Each number is 128 + 24 x the weight over its row's rms, rounded and kept within 0 to 255. Layers, rows and columns count from 0. Numbers have three digits each. The size before them is the row's rms in percent of the matrix's.

# q: layer 13 attention query, 384x384, rms 0.0337, rows 35-68,163-196,290-324, columns 192-287
# k: layer 13 attention key, 128x384, rms 0.0336, rows 34-68, columns 192-287
q290 106:153106175152150137127121099131131173128126122148138123132139134108099117117155146128175121122132173098117116146152131134123118109109165097123118146083173104091157112122137119133135104136152125084151065136148107159108151141095099108072139167147138109129130141138097169092072100118111151125
k34 085:140141116140120127143123120142068139127147151113120132143117161124094141111102128126137132140100110097126168144145136115150120165111105131137152104144125140112096135085122144126113151170133137119122170149126082145130119101098118109145150163156161132114161137113123156094109172138156123115
q35 086:154101111128114119108144140139152131082135126098147132153120131120139173105114128116130136125137107188166135114070143157119181127131156148155134124152150122138141119138108109113141130133140118101140124125191088066152131086130125129166140086137124139146166170116073104165124134127102129131
q163 087:152117104127122139152106167139101126069112129192174119126144160139159124110137126139166132086129102194102107104157148147126090096152096122114112129103137186105149127145108122125107186137113145137139141056146088137137122120167123145128130116129140117099157165160125103163124155120130126154
q291 097:132084149086126125140106103101092172114175138172143135124126099093112134136109131099104140109152091140119144114138165106122102136183137119108161155135132128150157155098127139118108099128109131131117109146116144150085131100159130142112096139156170107201136105119157071132118142125165138120
k35 088:102143096095104099167127134128092146156100124139134159113172113140153144130125140108170177102088133078120122127111137108166137142104111112126162137087144144149157141158091143122138109152133105128142160099125128116115108127178114110125179106160097068132128098130141134096134129148147154110
q36 082:142113122173089132149115123162078127106124142076167121134135119086138162102056163155155162109138150104126117146115088154108130128123130121091131153134100090085127145179102065139140140160107105115144162110143182127155106110165147089142125105088170162155136086145113186108103194148169094133
q164 077:139128147115058099069126109107135096142101096108147172152141108111140147120150109114101176141181119134135118127102096122126085075151156129116137172094120123163133178168130118153135132144104134127109129119093109159147140113106119143119122130139132087138110104153100125071160138133130121080
q292 104:120129087132123158140134121136134146121119125156128112148142114099125093127147104077096138143143150117103146121105100103138163110121130129104166143149137125163127126131125107149157144184111083125110095128110139107134123117185130110153149117136093159138113175120127163089109112153113174121
k36 085:146124120132131144128136116122121148158125159112134125120111115150139111124142118135125110122135088117097131159116144121110127163126097151055119103094154181137115111104132130139122140109137154135156067127182101064124112167125093130128095152167149136143127142114100151194096145120097096148
q37 092:122140105122120112141122160164102150179131071077131163123184149093178153125126111125168148100134113114123123146074107110170091099106128142150113097143123114092131186127096129130152114166135117110139158143139090188149112142127171099084108118093107124166134115106081109140120129143110123105
q165 078:133097083142146102157114167148094090065131141134124122147147146088120126111125117120138132125122095103176116082123151115165185144122119153127098095202148140111070097120105163125114136128136085111138139120128068144114130146134139065095112098130156128108170140121089124117161127123175063161
q293 106:155080104155137157115108124109139137101101119147159151107144127150108154114144136115138107125141117166101120164116130129169172164119088144151122119105117161131087125129119111142145118119142136155132181186086149130120128109166145075138134110131124143117157178140147099078137156141171170108
k37 084:132160133153181156152133148142146117070143146130129136133097092113108132122153158153115114182124155107138114147131122123125137155158100155128098171129115098128141136100153124148104120118108124131142114162117113141112145114105159143139130152127131164108156108131160086130126151112149136144
q38 090:125174136081126131135160114110139139127105102108144087108116124098137123124102120159094117097145117142107145174152150124145179165105164094091140145115123075116077121113146140110090189101092144132149137136097124103130145149143131120086130126055105114135107099152154102086108123112153153137
q166 081:133178143106139125182178142096111142153134109109181090136119153142142113157163141149131133130131132135120156141108100185109152160134104126134119126121075106133118136112101149128174131115145173090166141107105151129161122094150123087146140113121103112122126118137129161120126129147100142153
q294 102:129122126099113136180129119108125138102141120116115102108129113107153131107094121109112119086098097142103118132118111126137100110142099080156150120155106130092101119169115140124155151082170107125115106131147133118124138100126110144118105115151043091099136149142068117117139101123152129090
k38 085:078138118135153157086173095108135100118146150114109166102170101120131075121128141138142110148114132128148078093090126160104115108151167127114137128116106143130135149161131128106123150114123116112137093131164096133141095101113128148115139137157115132103122140111133165128156108144100109085
q39 094:117106136152120135119085094115145155145092136112155109104119106145158123136119121099110121133107100111130119106166161136133141079096110104095110148137110092104145083163128111146086168109160131124147141054140162113099134149104146098178141121102155169106094138131163115115097146096182172127
q167 092:084127120090138119116142140120143137117118140134106133118127126133127136133133126151129116117163128140101131153130099141137158110138088119073103125150125117129093112160141146138132146095128140107144137170119166096129163135137135152129134133136105174131073119144112115149117093107147138190
q295 104:125132145104109159106125132123165125129153093163098071144117154175119105152131160128101130118126136083152105139129135149187139105172113127133062124139187142184132120087145136151136101168146153140169143101109126139150099117134072132115137103128127073134140058134158170118103112135137106122
k39 082:067109124139164122146110113146178129116125117117101107114098125117140138143145105133114116151139127140121138132151114105089144119125102127113163177153123119120152137120071102116131120105097108109132163124096112124128114097094181153120148127130164160151103139135136101101142145158135085150
q40 079:126125141152164097136101198117114144129093119121141083154149171141169115183112096175078128155131149119150080140158157148156107109131075147114116136110116155123186108162124140083103105176122154134078135134138115160141154061107112133141127163132113120127105136143116127123127145169112118144
q168 081:097111123099132140135149133124154157170101129106160112126146093166126123120103122110113138166123134118163117130144140123119116094137184144160148108109131121149103149098118094144160136157149171143144111161129155123128103105095112137129172123130119114149064164121130108138137130127132157108
q296 109:099129127141123123111126142103129085124158141108114117145140105131147169093139161175125112138102125123159128141117126129105120111126124100152107139120101158150106150126126113131155037133135139145104123124149076134139112144133166130131094078167124123114133181083140093125146125123141145140
k40 084:100112148104137129127123136088113094122148133128109173128146120129107089130139135144142097134138112128103107181160143124130137133101115170119086101161163130166132161094131110126111128075136116146136113117138140142116109110179189106133091088140131150127174131103170161111149119131113112100
q41 087:129136125133118113121142143128111145127121112127105100105116132143138122096141125120107113092143109165163114113091126159097112104146146132141124157147177170104174126101088103138102128107126145116136103140117113111148147132159115118131094128105140153140151146104096128119119107148118114113
q169 082:113135134147112122118145086118142114151134095136125173167142127106129098100142090105125122109096146118136134093122125157113112098131142123136151149142109150180195149130105123115110145089103144126095136137135141155125132185127089135102146121146113076148111156127103127126148132115084120105
q297 114:103101138141165104113113116121094125166158158137154149096141136099127127113096124128133153117163116125149109100150104121094176122179138133139144146108120152094096134165129137115116118128176174135098124140091101114158112105127115131131116124151104128118133092128141122130148121099132168130
k41 086:118137148154132130142119109133145098087129155147125170148125144123146186140138117093121152123140165102120153127158137137150140103136102182191112122163104106147105122125147105111187141126151109133104134134175139116104152105133123137151147134104132139115096113125106114097170156126107132124
q42 086:098134135130147129156121089116168133141100131161097107098110107163101082133146115110116105136091124181125091138125142167139136099133146152114143143118153130113146093102167165120108099114130126135066137111117129129094097162141126111116150153163124120115068153097158120150121118127094141132
q170 086:138140118108120099094122053113129119147133144088148158115119142167153111139089122094137079121151155127158121119142143113119138105110149155119116133165146124122167096141155148157048155091129123156065087114116132092121129142168150177063125131087107161152135122105159097125085126096141142143
q298 107:128110161075120142147114134132117136155113142143091115103141162150114100133113132125098158145122115113137152134116135131158180127163117141155115102100097101155124110131147126139120138131110144107148088128110124155103163123118089126101142135128135112124146124171107144126116112096112150121
k42 083:119122091132108102115122156165168045175083160150165106111157115094154158156133167093105135171115155113086151117102121088160107114095134118140143092130100143166137115120142113117135168180144144126144075122134122150116149110098140140105088125120145136114148124109151147116117128102120141111
q43 082:129119151155139117086116129112138123101165147132127080171119151151126141139107125123102147135153135126172112111100085131071159179175079113162135126143143177124135131089112103140084080106095126151098120144103140133131126122136079166149142169119157096098168133157109118127135106144117115133
q171 085:137151156119107113093103148103128093095137151118082134156127126131121123124100126148120135110111122090156114111111109157098070108101127152127148143125158142129151149124087131136107128156135178156102082103154126117080194137146103135139076142137095151083128160130086137132099144133123154117
q299 106:122183138115100118137120156143105132121088183130122126128115082101140110114092110154145163152146101126127091118123139101111185116160124117091137126156173139163079114110125141136096119102154135101091128104136151118161117119109130144159102131113104135138129105153124133099085117163167157113
k43 085:154133121155087114155126097121129159145132114139138143124100135073151132097111109135159128118082109123117100150113137126152121154134168150160135100152087157135119146136152210126109147124147105130163163120127172141127118134116082119102076108130127088116168121093115157117121165129118144104
q44 081:128160133119122136131115151159193135126112106131135137158152141150102091130078107132140104148142166133129163157109131103177125104107082122143150112111116116133117147107168153080160075086143146144147137135150135133098182120148074136151146123151175089120121150143094098139117124132086166200
q172 089:158123129122104100099123129130153133162149085122154100143118094114144137114127115124154177104160139133145107122088150084154115128120114137172110173109181145101129126116100149114113118161152123148142105104173131133146116142177110149134091124129120119127142130162105140116153147146110139135
q300 107:127133115149172142136132144113100090127133144113162115131105136130129102102131117128161076133142155131133127127148140141146120101119119125172153092058147155105133127148130140192145130159138140161144092142133076200129154132120123125143096118170149166127105116127105146108146151129147139112
k44 097:129138106104093191116176164099069160121173134112120110144138136139138153078140134124155169089133100111103146086106136103124093178134166162167152119114140151119121106105115138132115165149146108138138175137117119133149097105102041114129160114116112071116134102106126182143145111164142144133
q45 079:155122160125123100090131138124145142124155089115092052143170135143132108106096115097128128153121142142152115102107131139059131156121157106119124106106143103097141109110130064132142143054126144112164129162103175099117135166177170152140126120084161135153130099100138095115121089123113167145
q173 087:130198153166136106154150142146102096091133120111113144182138081093138154123131129159158093113138119119108195085121151172110160104138096105124146170125103127128134094134101141153109105119109110133129109178162118157119156107141094163120111116145115094076123115115086119108122123182152152148
q301 112:132103125102131122120140158155103155118149139153132114112148158149115117101138153143131132105124159127132154091157078167147126138162107123131159111130098136111127107120140165133085109118140118158137122091110096135138169168137167147142130177142097094092125128102123105096122094137079152145
k45 084:158139124114136109187167105069163153122120168129115156133145119171090111130160105116175107139142095163136137130136153124136109087130154144138095146162112150153130133157172144160120129083094149106132099148156127142149123177127117122163136104083129125087102126114087096143136188146127166128
q46 086:125142103109128132127127097161137153127162165127136159127116138155083144094120122161081128105117146154134158075148128125080127124144140139132122140143145135155143127122120113145103087098136110146127101125130147131135119096150120223170125119129121136113147139095154180100124131121116145132
q174 087:131115114119096107144131099146171121128103118122143141132100169149124123101116131103130075106120119155131117164178147134074144147091147127078127138158146124132164135122122118138145144143135181134121081125093127103096111128078120172111088136139162120140141133120107103096082143104129151129
q302 106:130158130130117125149136154155129094130151139151111141121111094125122129141136129114143130135104093133171122122139125151164139145152159187106106149138136135139135130128123136120140148071083099123146123179171160159143136115153169112130111139134098103112123142148146104163139119151150120117
k46 084:110145137098122134123160094148124118151127139142143114107122121175164108127119118106154144121133117100120139152115135154165121152125111080140152139143152116152124078152102154148126164160196132119141152116129131166148159152139138103121147156150140140137117135167173105136135131158125110134
q47 083:155134133135147130118118152136142119081110164122143147177122131088138126130137127115154160118151112119080145164108136107100128124131118132115099116135131129113158176161130154104085127139131134140139112113130096099111157075112144152102140094103113148106128124107111118119131148125129131108
q175 090:177097155148089129110134138113147132154134091129198126202116115130139143123109159108149150101120154123093139098143146125104120094148134156126107112091144152141149157145137131108085142172165150151126169103122138120129129139154115125122093154144132139133149132123082141129161160187080145104
q303 107:127140080125118144093105148146127134107157115130126134107113117120084112137115138128084141094109078104170091098099128090129136162111093123117148116111118116117093099103146129174089139179118111107120126108104163115155141185131131102110103151154185157082140102148100137174123134126117103125
k47 086:134155105136104155168144114197140135128077138068169163116136109158106174110141143106107128103118088102149140106127146103185143127138136141148156120116107089177106135097114133139146104137147091122168132108127110122145148161158131150120117123099113122172137118131135143076075154140131148094
q48 092:134126145165145113115117094162173095106133152154124153143098108146120173141120166104117128174133133133116125085157168073105127117153124134121135137140151141145105139120160127108110115119094154150101141095104116093136156104104116107185125130131165159120123147123117078137129143135175110105
q176 091:097121155141103142117117094101146085089152090102088132130111129130110110141123125129125126157115102136151127137124129110105122136147150112052136112130103126169135128116159103081097102085125147098116142087068112097119137126144117158158152144136111130143101112120133123116107137155129138103
q304 107:152138081165137121139131151106148119122124108171178195118189140148119115155075123118112120180116149147142129156144134134103162127182152124129117140152121143133136119123119090155140142178121108140166128154153102155124151116137165112164113130158125181148142161113146124096155162086099138169
k48 094:119134112148104132146096130123140144109168166143132156154122139149107107147096131135131082118151086158113142148128130156123156137104139115115146127164093128104138121089138127151080135153164138138117098117101160105121131128107100103115171136120143139149118146155082137131150098159102119134
q49 081:130105123098149123156126130139106146157130145099090114088158182142112136121142152185161147109165121105116161116117132118132127133114119150141145124068100161092137087145128139143128103121133162140131157137121095173138163116145131128135080124142155169148168125126147183163150126143140107113
q177 091:164111099161152128157116167135128135126156106132150084129140113112108114141176132108119097148132126164134143102108145142115096139106135166141152095128117112133152154122065104178189127161138163162148126110139079146131142115118162099133125125124182135131168147140139148143103116131148133140
q305 108:115139119129150128159114134091127119104143167146114108105094063087126116128124121140098142176126121130142110146151117090133148115127167096133123138133120141183103092117124128137124161089141132143119123159153128132094118140141086105103122109109147128139147128128159081177121117151169130086
k49 085:120140145121139156157140146135115120127146161130139113140129132118147158111151096136104109150102118105123115153113102176158124142098097111104131127108127107098089091111145121092108118135156143121172118136116162113116147174126136111156109144142122105134142127130132135127117125129132124146
q50 096:131159105090154125128147163132100088153128168110127110143154135140145136135112105175129132149117147148119129121162128117144109179161134114148120129146121096141076132142107139142104136156100111102108128119119132127143164126105106089101088151168115079131116110132115093135142143084110150114
q178 078:145141126162162173136111150138118098155109142122120114147112135158155142086096130114132118112158139078127133149127102137130123136136126128101154107134102120134092166112147184123178144138135164129141061164116081066143157111131120110151175102095136094191146134110115129162141159119100100142
q306 112:148138135162117189132124109103104176064157116135150185123128120160098129107108144127133130130135117134136078104159109105100133135108147128157106118118189097166136073135107101095126135087110097141120136142161134137126099106106118134137132140126119112132150141157125128093132150137118107154
k50 102:149140129108170135139100137116162131141119122140149121142108109102115104123156114153134138111130119115173134099166116152118142155113154133156098123131107101110153169124158126124103131143153082147109104102119087140107149093109155142121108118142169163105119152133156134114107046123163141125
q51 082:128112106147164134118161094092149143079157123126133130091162118121165126135128096098146140127117168105127156098155140176116145124115120103106164123117144080113116152095183122200076090151102140134133132083110180098105174135140107097162158169121127120114150118115128122119136127116122112125
q179 081:148122109176112169176124125162117095127159109147141131147139110139155129133097077118142171157165154088132137105113146104076148118114158148135135164150120088157162133106132150129169114156124129123159137123132172157115182113120138142132106141147131104126120131097109202079121109128126136141
q307 103:077086125106119138123097139136094108158101164129066081113115138134158138152170101163141134136147114157101178092169109166130121151110104147158128149103125122117127173130096085116139176131094153150107086198168148146140153137128158157123172095113132098120160137098151114152128125160108070145
k51 086:150136109138143135104131125099105109165128105116130151107135029140138131133124148101165105094135123135103161141106118118106167117098172129131128103095148112120130092150098120155130165143090126133123154116109100131103106122141091156119103108158133131107094122132162167110141156124152116102
q52 101:112151145103124074112131113114171114107186144145111097103092126159066155088149144107087099134104156172151133120107123112115141141131147151122127149123157189141147168143116142121108077137102158146101081100118102177128142110133096195131114140108115128121132173102112110162144089131112121135
q180 089:110127143081119111142113137187126157168117108143127167111117103140086141152131115112126094127123102169154135107146111146106110120176141140118159133115140172164127124173118153131141116154144145130102104131088145131106160101135110131097130143148125129122081131118059130123089123075113124143
q308 100:109164133136100098096120109120100143124101105116146142122138154135119135133139140187138133122122131163109143134127112078137118141128156094127160127144146107147127119153103141153103153138110192120097132088102103128124116119139077109092156151125170113169111097138129109124114154122109095146
k52 090:101105183114113139141078156116153093158101122137135143099144096126138102106096150090131148129114133124138151121119138140113131127104083107148132117148144136144126140145140121126148141138117125142114126145123109128101102158110139089120132132074145157123149130122142115147127101158118136127
q53 088:112094093113086098142164121156075102117095094107124131176143121081143119087143124134122120109163123129151117107084114098083105154133179119149139096118132110117097138136163151167150144146113107114128116132082108101103125126129085085127131108071108143117145128126138162109133110069131101075
q181 086:126108132122109155135107157165103134140113132161132151147131117122111079117100133140079146125194122121130146105107117154135134122137119112106131185130136101135140107176095137135160135154096092136119134148098140128127143088154093120087141138131104134146104145090098143099097110131105082119
q309 101:118165139149119130157112106143117136129161143132113152149155122167105125086118139130119077100130127133117125153082097106129143115136168125105167131182150143140100149125163127137106190159125136139091096131131173102115143117130149143127127111174121179165114109139086163142145121110124104127
k53 089:154162122129135137137162152064131155155164102132142129112143115158147135134168134176148146131118087106143118097096119109105137103152134119103137123111147120150129135158087133171148093130089097082141150098096123162114106102160103104175184107121097124120102142123123162128137155156137116103
q54 086:106109084123114152112126150100148138120161127150108133139166132084152136101162151143098112081128166124130175126114136164150105155126125154103069135118080125148164190109106128141144150155143144133144113118128128136141110081089115099127128124134117097136167119117127154118149126166147079105
q182 089:112096084113122123103135085142085139132142132121147149116143145109121124080086143145099172095117189148159137097139123136124120118201121183140115127079080149073155164156126177135159121171146116132131105069157078125146150115138110130118129116137145090150124171166068125134159143084139138123
q310 100:175100110162110125108146140135097124108103155105185083169181090108100135138108093155123097139128098154114124123131092092165116127136162142141109119133133112158123085072176116133137127112095138177094125159156082098139096148159137095130139090131145116120136131127113134093139180144129148103
k54 087:134115151101106155152127138086152096116153104088151139079121144154121112117133145120112107131122126170106137154154124141127123105122106084167166115155118111142136107123081164140137147106121146142131092143170099159127107112123151104133117110129123102075152128140125120123104098145136095154
q55 090:134127092094149137154147140100174085161117155145107104099122130117099153095143151105144108114126126153126155100091121100119139139174142159121115165139134126099150087114136123147152143126074156121104078155144101108143129144162114080144100129113143125132123148121139134147104120125130111115
q183 092:091129132103151151140132110113148140099096119166135151151146109130121145116154097153153109107104121169149105128130124145177118122153103132120124136197119126132142123136099113132096086168106116100171100134100105142097123142139107106105169154167113096123145096130109073118135136114123073154
q311 100:114072110127144115104158119137121071125180144110106091117097116096166134141098133112144158143164154127136139132117131156167118146123140146148102124118140142104143176122163121134115126101093162130123092140124114172149155156110149121177127122144088144145130128080147108138184127131098115106
k55 090:128160132114098133118109141107138123137158125131119144100129145129119148107132124119129127154126162094118141089156113159078133139123163162160123122121110092127140165153125157093143125108147159118123088124141091121079160114104141183126081139164136080108121119125133101164114136143140191109
q56 095:153128086153118124116126165141132067112109117109174129109132148130112182090094143142087124130130120103148138110123076126137153096110108136155182162124171124132110155181110179117141116175107123114142110120152109087160184135121104104126120104102118127142152148136109113140150153137103112150
q184 098:171095132182073149107103177152129131126144126104126131161151103088133135112138089071125120138131112090148142133109119103180113144114106111112147127102168084127112162128128169143123143178150109154150149098148087131106157130121144105114077133111147143168204105149146149162159138170126116140
q312 096:139142178133092171131113144115141118130117137079106130099090117105096148105130114123104134143143069164163125133140111098143122147123103100117088178134127184099131141097143130121128073108149149191142137123132136131113094066100114147148131141148148114128134158101104185127127146130141100109
k56 101:162121112119087185141144144138087107131101092167141137121125083125103151133113125136140145103110149047121122129136140153125107126133094149155148079126140119134120142113086223119134106149129144143150104128115138109115097120160125111139123107116082135127157098144143076163156113112140150126
q57 092:108104134165146116119109144190105205094136118087157106149123140147124113102087133146158131156162109140151140125111133093084138109139140159147120143135142130115132150087149133097137099156135091115131126180144118144164106140159162156146096129153092141128094147141092150128123119180098103124
q185 094:143116051139124158150148157111089118116135124116108124138143153116129133144125134158159152127133129138172122097137120135130101148125122141169128141096121144093102097130092134110134104129116099108149145122141148135128089119136152085127138140113121117126162097117134139129118146175169137117
q313 098:153116117149126109115094116117100154158122158144094122128129149136117186141113156151158107106122113149119100151131142113110135148095137158117099165089127136138117103139077103105107147167155121170112120137150116144140114094140165135173123118108162131151094105140130094147140121122164127129
k57 085:109143128138093117129155133135109138124142116128117132115119142151121181126136128159121165150097122122165143092071111154099131151127140091070149149080128139159131142116122192101154127122112152121154106116134179143123167135172118140130121115145121083137096124119113144102128067150080096134
q58 098:096118170154091103127112083144112165144157152114142133110102155157152131092070174121124132083163126144137119117085090134107088101092171125104103144137114144132115137113108069127168127128115111136169092112104133134109076139114150143139087072092157110132171141138113130092137137152139097162
q186 089:103122139159108108123114115133133131131101132115136135145093165152151101111113163135126150130109173099110129120119100119155099097136110129089111139144097116095119150136116162156126123145116166133143098106120135175141121109102124174141144122084117096114100148096111111117145164092074117131
q314 101:098149111120145122122129155125114127143135132141130135149140150141109133136100147103227141134139135133116174138100104118106117133150121085102152152175133135116087082150162152097129127107120110114131097113133099106145135098116138122158148115132142101155170134112115138147118087107111116102
k58 097:138136131147138122132108148136118117118119156141095111091123137125149104115137127097119120101136085130122142124124155174147155139137170174115165097097112170152145088077158104148123126108136125147164109133124136121112121181130136094130162135103144130142086128095129151123111141153164158105
q59 089:134106083117102161101136131142109134139080138101142141164150132172150146108116125118141149161139117159082099136107137115118116141145145115105129129122123096136093107110116113102186109139128120107131152120179159145124165124149169105133086136188103126121129129147114131086083149155144114111
q187 098:128103110118162132147132128114134087117111133085101157165114142133084171130132119087116148149168132126165054165123119127170140113103127126074154156140137091097111110101155158060181122113142126109166148136128111137122112142139116093146112147122141137153146091171172151138150127164092152076
q315 105:088153113143130126115159163131151115122138118161143129129116162135171137088102117170129114153155118115154084125168118191098155120125127118120150103133145118136122137142197126158161116141124133133116118102139141059113120089117134111152147118127129158123095142136135095114101167101140116122
k59 090:075133166170155128130148151145132142122159121147156077122148156120158122098132149142139131102119106134122082132156155119121127135141138118122099115177135134076119138169141127120080131096107113106117127148109135125179121075131121119093137151117159093166132114122122122130112126105174138133
q60 100:123129129125139121132124100111128129134159147142172126077130126121124099125157114122112127127117140103131093155106122112119095156116119124089081092116117087112115112152108124163167164146126116104154119158131176109145085149105106108084095154151119072157076123115118132142181161148126079102
q188 093:082091137166113094113129084127098163091154144103165147149112153126141137137099131139147166128131120115133137108108147101106117100137144131107091106110146087158116130111146137179111152121142152116180141105098117128160120119128169118144053143159155116129101117139092129124130146077090154114
q316 096:177115111114113126105135136086133132164159095123063154144140124143154139143083111133131153120098157129111111156184154186138149151136118114139132113132117106122168141160127112130152176151107137157137122131103142131153179193112107113167137123163162133113132154125133124143088107119130119105
k60 094:128117113108161168160154193130117142134096135113116172136142103118137115103124122106130121111149146120133144166175142138099138099122123133148149141140134116112152109118133104158142136136134110099127121166114103167163093105090134109134130162093151183132139136153108147130093143106135077099
q61 091:107122180145136160133089150151107158106097136136127116158097194144115134146092122145117140104164143143169097141095082145149120105143135160148090185156143120128119130071086099106125085103100144134124130104135135102160131113078162128143072129105102131118157203083080159123133081192143122183
q189 096:092135175089163143140120104148125102136108118135146109104095111133112138137103132105086121117147100187167117139157138118162142124119118134075137164094138125153158100128140157130112128086120124120136119153130146096134168148125118172109131130120107096131121146125094099124094131116097130112
q317 096:112126141073125116157076140116098173074151131109170153113150132121090106143119143117146164120132133096106134116131112116116126131172129151111099142150171147126115183136166100155113145141139118129090099157097111136138100162112138126129139101146160115119145135112130134164128107108144086115
k61 092:098145156122073067092162080118168133079103156139174146108126119185136160146094164113141132127126136137171110099125084135167130134172144151125155079170141137140180121117180104127152113111112165137108122130191119142072152120160124153123103127137127098106119159097134103130129166150110134129
q62 094:128140119159130106138120135140111103116132146099109103144167124113127116075098171123121183112162118119191155150100116141153125120189112121121122113120124106114161168119139118158127126153113124135117087138165129147159135101129122084159083127165100135121124124133098118179146150185112112113
q190 102:135099142151152134119133082156142095106092136124121124176095123137127097097134118119108119123132183124084172147129126111135132091111161185147093151115119139151117165117137189145152127135128143159157070124141107103166146149137126085113122150155074060144182117146088147155130162125120120116
q318 105:136116083137122136128123143149137135177137136153111130139131111140149110116114153124118155136119172119158135144145151123135115135118157123175148126136098113154122114126123152126103094109118111141110155109117136074134134129113128131118113130145188124130149148131104105186102144085109104125
k62 100:142155137133109126129171108118118156072145109120135123137137100111097123114124154144123118104168131116120161135156124149145141124131162113090109136160053100098105134100103156121108087133140126140081138077138145105128094137128130108136166156107121153160115114142104132134153108100122158109
q63 096:130120122105127131121158170166130122140099158129123100136109126123128109128130128085128106125133170130064143142137105103130154158179110113144131130089156140128161147160164143093167150091155161149133126132117185141095094132134123131072140110122137103128099097142153124132135146108144144108
q191 086:144130183128150133114125122140140159142148122102118132133109138121100118133178146148129105119146167090096132085119134106114127122153142150106096120104137128108118132170139152107126141128127120162163115112118078134114161142111088138084076102134160165143184120183132135140182098122145140141
q319 103:157089108159113132093154129107110145169129121132168143150170133139142144164103153145155067124158152158129114118111151128097097151146163138093158113121115146179145094111176132127135076138118162135163109087102138127148158142119116117124115129106146118171081108133130123131141119148163148072
k63 096:129157097144107124144145106133105150129101124105093132071114104137173120122131171129120162135107112146142167131128096112158168069121132132162141108108141141084142143136104078146115111094113111125096137195127105161151104155134119121157136135148083137094083111098120141121138134134108115113
q64 112:125066118132136109123112147146187136094148136106142079166139133134114150115121125155137109175144128141105149142115129146119139165163074140155145132178137118166143095134133155091114120151145131119124121114114109116152107141122091125171137122150142126133181141117119144158148119114081130149
q192 088:105171096131119151141116118132151141158113137134101115117136127147137110126152149100131131150148149109103117141087140118141119152161143152132122111144121098157116151155103076125127134112092094121131147127135167101113100065119141111150081102133122162065169083140161157151169182121106172131
q320 100:157110115149120200132134152115134125136147168086119179125140116179124093103147100136109125116144110139090107135153147129123138183136146122135113105105140137135136111152115102111106124141143097153154136150120145126097118118077162108129097091140135081117140177128171164103158154120142105084
k64 108:105158117105056132124160151130113124116174096163160152146165126088094164137140165103152132092092149119180100156120138146120095128103148099137117095077124142121114169131096136112099110154162124161161132127140112127147144157106093120138136132127175125108116103119135165120125075111159170101
q65 094:152148159092133164137136129161125125142138192130111094094160082137116100126101133120110167134135161112153130098108127131118137120125102170134114155176161163144110137128145133107200124163092175152121122105154157158131109118165120104113115135122129109141118181115102087129147089126118121102
q193 089:174140121152119149137116174107102156135128136146153125093126132071133146133069101088135128118120127133119134133160157106155161148092147110158151144091156125149161107150144111117109106141165182121131152104096171136122160120121115151128110120110141118148142085094110084112117107110153127139
q321 100:102109139119118157160083157106107132140142132132146127114120176115132169104151136126109138109190121139128158154118112134136119116125104152158131129125116146149114120100130127138115097144110108159139084136163167066135122099099138176170142135124112130140128103126119111105151142136130138150
k65 089:122104170092134120126116096138132144164110156121112152144144133139155128155126160135092117127142152089136159119138095142083129091132165142151157074134123108097129159153140138092139113114102111140124098153106148151123136131112164117120053139147087079108112134105139178137134114130127163144
q66 097:105145137113119176135131154115166114117122126168104108167119107090108117122090101120139103134149163120116137088153121143134152166147089152150177116101141121155099129132118121133127174136131137116114117172120111107129116102110062127115099122152145103185134125151123125145150112126164127129
q194 104:122124086131092166123128114109145146118140104116113148115099120123113135121095135140127133109108145126133109096125114131182139128087101158144132115169114148098083156111119151128133169125136125162143130132113149112111115136124134136155116168147097160113176118089110098105144089131114174116
q322 094:190135133148155154123140099130119148075096124149109097088140140166140104158134125165090174135134076156124156122127144134142131146117118191126117102120109117141144093140156121102133137119124111121114100163077080102148120117138152137157133118102132113115117138123160127143131153136099142147
k66 097:143125124156112115144161134148142127145134118129090112118130150141119174154129089153136143066120143116168153116130125111136114124096129179147139132132145149141116139109102122103128097167128090134164155126118119154167122103175111114118153090170122096141149080136129112114142106193124130144
q67 101:113084160156108133068140140077139145150113133121157109132113121115119150134112109129165161140149122121128136127113074100129126142127128116100134150111116103125154135122124127137147139094144094129105131102131180116147114114131099119159124105117157159106144137130141184117129135156119125133
q195 105:164110148113163160109159158115134094126171171105156111142137133123113122095143153136146165113119154155142143086094136096105098141131118168119127167087141133073127129147119101129166142099108075146117107114126150154183095139114103095158071101141121104149146131145119152148142147164144159169
q323 098:122147098111090130110119112132119157105131140133093121082116144090120136098163135165143132132112113134103094164084157127123127139129113126146138073131104133117134102113128116134122153136154125134107100149125108115132137093169114142141139123134114104155124127180105107137169150071134107121
k67 095:138181129145132092133164137090074148131169107085125106166135113137111169103095102150160096112164121107124077109123095158117109113159134145142098157120121145087132132095164104161139088102130125102161166127156147106111135154121127119141113159117143148144137107111148154146139156128113138155
q68 102:131129127142139171148141148125110150081114141118128134114099120101160100143084102151165156119145125125114143167164099121149133092112141123130130092159124124088067099097130123179155101109138128104161165120151142150126102124114163095118116128108142172099109119175130148105099136152150130112
q196 096:154115112139139138114151144149163086133110131171121127162153165083081097075092077108128096159115121147152128170156149134159148158129162164103108151131138092128139119154086139135109143133109112108133136094162134158149098098135165074122118128158121190146135098130121168119125198129151099110
q324 104:117140120156103114130157132103096109167137174148156127182140110133137129131139122119160165107133114136174116102101171116167092120142157091148131121110110101124074097145122136159137093124172111105103138128116126112128089162141133124112093124104168138088088104125130115121104124085164154107
k68 101:104132110119148128141167101149124153117131152149088158123111139123150147126164134162133124113100095117136139135100128096121146105185088129125143118130123140121149123103141148133092093109096120099131175121132154110130094136126099184145128126148102146122162150101127120121139141137112105148